config = dict(
    n_layer=9,
    norm_eps=1e-06,
    init_std_o=0.00402,
    z_loss=0.0001,
)
Each number is 200 + 30 x the weight over its row's rms, rounded and kept within 0 to 999. Layers, rows and columns count from 0. The size before them is the row's rms in percent of the matrix's.

# layer 3 attention value, 320x320, rms 0.0538, rows 157-182, columns 256-319
088,213,216,200,266,198,199,219,259,156,193,217,198,232,197,186,188,163,214,217,186,173,228,180,236,191,195,234,255,216,220,166,230,250,206,196,196,234,169,204,142,150,209,212,235,232,145,203,187,205,233,187,197,215,157,193,246,200,249,230,188,166,192,143,171
075,214,133,228,184,200,192,214,224,207,210,163,205,162,235,224,255,246,227,159,176,220,197,211,217,186,195,188,218,197,159,238,205,168,161,148,201,210,177,132,262,218,179,190,199,166,243,203,228,154,204,199,245,206,224,192,194,179,194,247,211,221,191,171,243
106,193,260,150,188,198,211,237,231,193,200,215,226,184,205,220,235,197,194,218,208,185,170,204,210,198,225,170,208,182,212,182,209,190,173,185,210,170,149,258,209,208,219,232,186,212,182,190,227,295,223,188,212,258,206,195,214,213,204,194,201,201,179,195,228
073,180,282,165,214,185,188,231,176,197,214,202,167,221,217,215,187,191,156,194,223,199,204,162,218,238,206,242,190,168,252,170,202,235,171,247,232,247,211,256,142,143,208,232,214,221,165,206,210,291,210,226,193,248,171,228,232,210,224,158,196,203,194,195,204
089,215,195,207,230,202,175,214,186,213,195,154,206,156,214,210,208,230,236,194,218,205,201,211,211,209,139,187,234,239,158,209,218,216,202,195,225,259,225,227,199,183,193,204,197,183,229,244,190,153,190,156,221,179,201,212,170,185,207,207,199,200,225,241,229
087,166,215,130,208,203,174,166,155,211,202,191,233,210,252,200,232,208,178,216,164,199,160,226,182,218,179,196,196,226,174,191,206,188,199,213,204,164,218,221,229,234,206,211,157,195,217,182,228,282,195,216,160,180,228,161,161,200,158,137,207,202,224,221,269
091,184,210,127,226,197,170,179,174,202,215,192,216,221,185,205,185,231,188,194,184,192,157,177,133,224,194,180,161,227,239,198,163,221,157,219,197,204,193,233,214,163,189,162,158,201,212,231,207,227,176,189,211,174,181,161,177,185,167,110,204,184,217,221,237
090,185,198,187,167,210,193,161,143,210,199,183,180,130,220,201,193,189,193,210,222,206,191,172,249,213,122,183,241,216,194,180,236,180,204,245,210,254,199,221,225,133,209,180,166,201,225,233,164,190,202,182,222,218,251,250,211,174,247,194,208,250,219,215,238
092,198,198,212,237,208,199,203,222,155,214,223,190,234,233,190,237,170,232,227,209,208,226,229,244,181,200,238,263,191,235,184,232,211,191,197,204,246,137,194,173,133,218,210,266,196,185,170,196,186,258,228,183,222,178,212,243,237,226,233,203,177,174,157,151
078,219,246,152,207,192,241,180,243,207,201,227,201,221,163,157,183,196,192,175,190,176,204,219,204,213,251,209,164,203,204,183,218,196,226,185,184,129,217,218,268,263,177,216,174,176,199,167,228,228,186,178,184,203,206,126,148,217,144,203,200,183,197,224,194
091,189,180,183,201,217,189,199,174,208,220,191,171,238,221,174,233,243,266,220,186,206,261,190,142,214,193,191,228,251,183,226,189,192,197,190,208,246,181,183,181,155,229,152,253,170,242,203,172,120,214,203,172,134,192,210,178,197,167,233,211,204,201,203,173
092,185,207,182,235,195,178,190,197,211,201,176,169,249,192,193,150,176,204,175,202,205,224,163,176,255,217,243,231,169,216,229,177,231,200,207,186,244,212,225,160,190,167,250,201,192,175,275,166,206,196,173,210,190,190,219,213,187,223,171,197,120,207,203,132
103,219,240,229,209,191,183,208,248,189,200,234,225,209,166,286,225,215,217,194,207,197,171,276,159,143,223,140,181,193,200,210,193,199,157,164,181,186,151,228,222,217,218,188,200,208,156,182,235,233,223,185,200,220,194,168,179,193,175,188,199,195,202,262,231
091,228,173,257,209,199,195,224,192,197,192,132,225,180,231,200,212,207,234,142,209,195,225,246,224,241,193,234,202,219,219,246,200,164,250,194,199,213,240,180,182,230,195,190,252,192,225,199,214,145,230,221,209,166,176,195,193,175,210,271,195,179,211,180,224
103,227,177,233,192,214,206,178,175,221,190,202,181,194,190,199,184,218,238,227,222,219,215,172,259,209,194,244,265,195,173,191,266,209,213,180,197,260,168,209,187,113,185,214,189,170,215,224,195,139,185,195,227,217,204,197,240,214,274,239,199,204,194,237,159
098,211,164,226,134,191,208,162,169,219,184,128,239,199,204,195,209,224,218,168,188,204,231,161,179,248,190,241,182,203,198,242,219,145,226,204,250,219,254,156,198,226,166,203,197,181,239,243,215,147,191,220,237,172,187,197,198,179,214,251,194,212,202,174,243
096,189,156,143,211,202,200,203,265,191,218,194,244,234,237,156,241,211,212,181,197,228,247,179,210,259,241,191,217,160,231,214,191,141,187,216,152,267,193,171,215,181,188,197,223,185,228,254,202,193,204,273,204,201,137,187,195,212,161,202,207,149,213,174,222
102,216,206,213,229,196,201,234,238,183,201,179,217,186,172,221,201,205,208,152,239,192,201,188,207,232,234,186,183,160,221,231,158,234,210,168,172,199,185,206,211,191,157,220,230,203,178,225,211,208,178,130,218,225,193,202,210,190,228,199,204,131,179,237,158
089,220,190,164,209,194,201,213,246,199,227,213,176,267,175,160,213,195,224,169,194,195,239,181,173,259,235,189,198,174,202,219,161,202,232,200,164,223,219,209,180,166,189,208,214,165,225,231,218,214,202,212,190,174,150,189,210,204,129,194,204,141,199,243,180
078,189,236,199,179,191,211,180,224,190,204,232,160,222,225,214,215,189,155,161,181,201,215,236,183,209,206,197,173,185,195,220,152,182,152,202,182,124,208,237,277,247,173,199,176,169,170,181,219,218,193,176,182,196,211,183,138,192,126,166,199,216,197,211,216
093,186,210,173,158,184,181,182,190,227,200,216,233,191,242,232,222,196,168,184,233,198,182,230,191,215,267,162,162,183,217,205,154,124,172,221,161,187,186,243,242,232,195,230,181,197,212,193,188,264,198,235,199,186,190,200,157,218,143,143,200,194,202,255,224
096,187,171,237,138,197,221,193,213,204,199,194,175,211,200,202,171,162,133,162,206,211,156,192,192,171,245,207,146,145,237,221,183,171,161,211,206,132,252,154,221,276,188,180,148,210,180,131,225,221,199,228,197,194,186,194,193,218,170,221,201,188,187,178,210
089,195,207,205,200,198,207,243,214,197,204,221,202,196,190,218,173,184,138,190,232,203,138,186,242,197,223,186,140,148,232,179,208,213,176,210,190,172,221,206,222,220,198,218,173,208,213,138,224,229,167,219,217,233,193,204,211,228,245,192,201,189,167,214,187
118,236,167,254,262,196,181,203,220,237,205,230,193,231,229,187,220,201,243,198,191,196,240,218,257,188,205,222,252,208,182,225,186,203,248,176,188,188,188,130,168,221,180,229,246,183,222,174,149,135,202,210,201,184,194,189,209,211,192,218,204,176,211,210,151
091,196,187,213,185,197,181,165,175,207,181,178,212,192,200,242,150,167,170,186,197,162,227,173,187,215,205,232,191,200,175,193,206,215,246,215,225,175,237,229,212,232,189,225,154,201,172,187,186,189,182,183,202,184,213,220,185,192,205,146,193,167,191,230,188
088,200,230,179,179,192,175,163,165,217,210,197,145,221,267,171,200,207,159,160,201,217,191,185,199,196,207,205,163,179,200,181,165,222,167,219,205,171,243,254,230,208,208,174,195,172,222,166,196,189,165,198,197,162,192,181,174,203,150,146,206,237,221,214,231
# layer 3 attention output (transposed), 320x320, rms 0.0511, rows 157-181, columns 256-319
086,147,181,170,144,200,217,152,201,210,238,175,225,188,200,188,221,235,193,167,225,238,152,222,199,176,200,202,165,199,228,173,231,204,186,159,256,170,202,210,229,229,207,204,139,212,162,183,268,194,201,160,188,212,271,208,196,170,181,204,235,194,183,249,208
076,187,213,213,237,209,157,216,211,190,188,216,155,220,160,177,182,146,223,210,204,222,253,145,201,193,185,202,204,212,240,227,158,205,177,218,209,229,163,202,142,217,202,205,234,219,214,201,181,225,199,202,205,197,196,202,195,187,215,191,137,187,210,192,167
102,159,209,164,247,213,155,239,211,234,221,195,144,231,177,194,185,193,204,179,198,224,179,218,192,226,228,224,147,206,145,197,195,232,210,134,169,185,169,163,197,244,227,221,226,206,178,164,262,136,176,202,231,158,200,234,100,186,219,197,192,210,201,223,159
077,202,214,136,205,212,233,195,202,232,194,182,236,198,223,216,233,237,210,193,211,169,199,258,195,221,196,189,178,227,137,187,222,202,218,189,166,147,211,195,233,190,193,208,173,184,206,197,271,151,203,181,154,230,219,160,128,210,144,223,257,220,208,197,177
094,207,193,234,209,199,185,176,218,185,173,196,224,199,198,172,197,185,148,227,206,148,246,203,203,247,171,209,201,210,229,217,181,225,200,270,208,230,216,276,181,184,177,148,222,195,252,208,153,224,202,267,185,262,141,181,183,191,188,192,184,201,194,146,182
093,236,170,211,192,221,235,245,236,210,176,198,178,190,157,188,205,167,170,234,233,184,210,212,181,213,225,201,171,189,209,234,216,264,213,202,173,266,182,248,193,141,175,194,284,236,250,173,182,148,166,205,234,237,157,200,256,216,202,204,166,239,202,194,173
091,256,193,218,189,222,240,210,201,259,186,148,165,193,246,189,216,199,166,227,204,206,197,247,218,183,218,216,225,193,127,217,265,207,229,211,174,179,200,196,216,162,185,210,171,206,199,192,211,180,218,194,224,221,157,197,264,212,230,235,171,244,201,174,177
092,228,202,220,195,206,201,179,221,217,162,214,267,236,231,204,206,182,176,228,214,171,240,209,196,258,180,177,181,196,180,209,181,192,186,225,166,194,237,247,171,199,135,210,203,222,212,222,170,221,189,270,141,230,164,167,104,184,164,191,189,188,213,174,180
097,132,228,154,188,190,189,171,195,196,242,218,203,189,166,263,198,231,180,144,198,249,186,193,220,197,180,211,172,222,227,166,211,216,166,158,233,183,188,179,193,205,216,228,133,191,163,223,266,208,190,180,190,194,212,218,118,174,226,225,221,198,204,252,221
085,169,175,213,206,188,183,257,194,211,206,197,143,210,188,226,168,234,214,173,211,191,192,180,220,183,200,218,186,196,236,214,250,233,216,166,232,244,166,201,209,201,195,202,259,210,237,169,189,163,206,198,220,197,164,199,262,231,243,189,166,188,190,238,211
094,197,198,211,187,176,162,163,192,157,204,193,226,173,195,238,185,150,159,204,168,185,170,198,217,211,178,188,228,212,221,163,203,218,193,215,183,219,243,181,165,186,177,206,148,205,162,256,169,267,186,222,183,224,189,217,201,190,239,215,195,229,218,157,177
087,207,210,183,180,214,244,185,194,207,233,223,229,161,228,199,241,275,216,176,218,193,231,233,191,164,181,196,214,203,223,207,230,183,226,264,266,153,163,205,212,160,236,194,181,183,217,223,216,212,234,186,227,261,191,155,250,247,206,189,266,186,207,187,216
096,138,175,196,216,179,179,189,218,203,176,164,145,166,176,135,205,175,172,211,173,231,133,205,182,246,283,231,187,218,197,193,188,207,184,188,200,225,163,201,198,230,226,191,239,192,235,142,223,183,165,210,255,154,177,270,228,146,244,198,179,223,166,218,174
097,204,184,228,211,173,185,178,196,116,190,209,224,225,214,200,171,152,223,218,156,179,220,138,224,158,183,183,268,182,244,192,207,162,168,233,193,200,196,146,184,197,216,160,177,185,189,219,175,247,220,198,199,195,264,183,292,228,171,177,203,185,184,167,224
105,179,214,183,211,182,175,200,230,186,222,212,207,195,178,243,175,245,212,139,218,199,243,186,201,211,119,223,182,166,255,198,173,182,200,230,240,218,221,259,190,218,145,146,169,178,213,262,187,235,246,266,146,246,145,168,113,185,185,208,203,156,187,192,225
102,233,188,215,242,212,172,225,202,140,185,218,212,247,207,190,179,169,231,203,201,152,271,164,205,157,168,161,254,198,225,214,193,169,172,244,183,195,206,196,175,177,180,164,211,200,200,233,148,237,223,206,187,239,234,149,248,241,154,179,206,180,215,148,218
095,215,228,185,243,226,214,250,189,183,233,209,180,189,201,267,189,220,206,156,189,205,214,175,165,173,173,193,182,201,208,213,225,233,226,245,184,163,165,136,183,175,225,248,179,206,186,218,227,226,227,158,213,223,186,206,203,227,218,240,206,223,231,168,148
104,152,226,193,251,207,189,208,204,215,223,216,185,201,230,197,180,235,246,181,177,204,216,214,198,173,202,250,219,199,172,201,214,162,211,232,242,153,144,161,204,229,275,187,192,174,189,220,209,192,248,232,247,171,207,203,218,229,224,172,226,175,187,161,202
091,212,240,215,218,207,200,213,173,212,220,211,182,165,221,240,199,265,209,152,192,190,176,214,184,195,186,212,214,228,213,206,243,201,232,236,212,181,154,148,180,187,256,245,185,223,208,229,208,224,218,169,221,225,170,221,206,227,249,180,218,205,218,164,180
083,190,179,216,198,212,199,212,189,190,190,222,181,156,197,200,228,236,236,203,196,189,196,217,213,197,215,202,183,226,237,210,213,224,227,191,228,247,160,188,179,178,238,224,260,191,253,143,188,162,188,198,236,180,163,225,267,206,264,203,145,205,219,233,182
090,235,215,227,209,239,261,276,182,185,215,213,151,166,208,223,241,236,203,162,165,208,215,179,189,187,164,214,193,196,164,225,225,219,249,201,167,194,191,145,190,178,242,277,211,201,213,203,205,160,219,163,243,195,185,207,219,219,236,230,198,200,199,188,177
094,261,238,221,224,179,222,210,175,239,170,221,185,221,208,198,207,189,240,201,212,216,197,174,200,167,236,166,242,191,139,216,190,142,201,193,169,165,196,178,262,205,216,212,199,206,202,182,203,176,223,123,202,136,242,204,247,218,183,210,213,194,155,219,215
091,215,267,189,238,205,225,226,159,290,191,224,156,228,222,216,200,231,258,187,212,213,216,179,200,198,195,197,201,209,132,203,191,159,218,180,156,169,187,149,250,249,223,240,188,187,189,204,252,152,220,165,184,160,240,192,155,205,166,222,217,191,170,205,184
116,173,228,223,197,197,212,206,176,133,242,179,200,137,147,245,192,207,198,150,203,200,221,151,194,187,142,200,201,232,310,212,190,199,221,239,239,244,214,180,176,189,241,184,184,153,212,224,180,222,204,169,225,236,183,202,226,191,222,205,210,166,215,195,225
089,229,172,218,170,209,252,195,200,194,210,213,207,212,201,155,240,245,178,208,233,207,191,208,180,171,194,194,219,194,205,210,191,205,199,247,249,184,211,266,234,144,190,189,202,206,237,198,181,194,208,181,207,236,198,138,267,232,180,192,231,178,197,215,233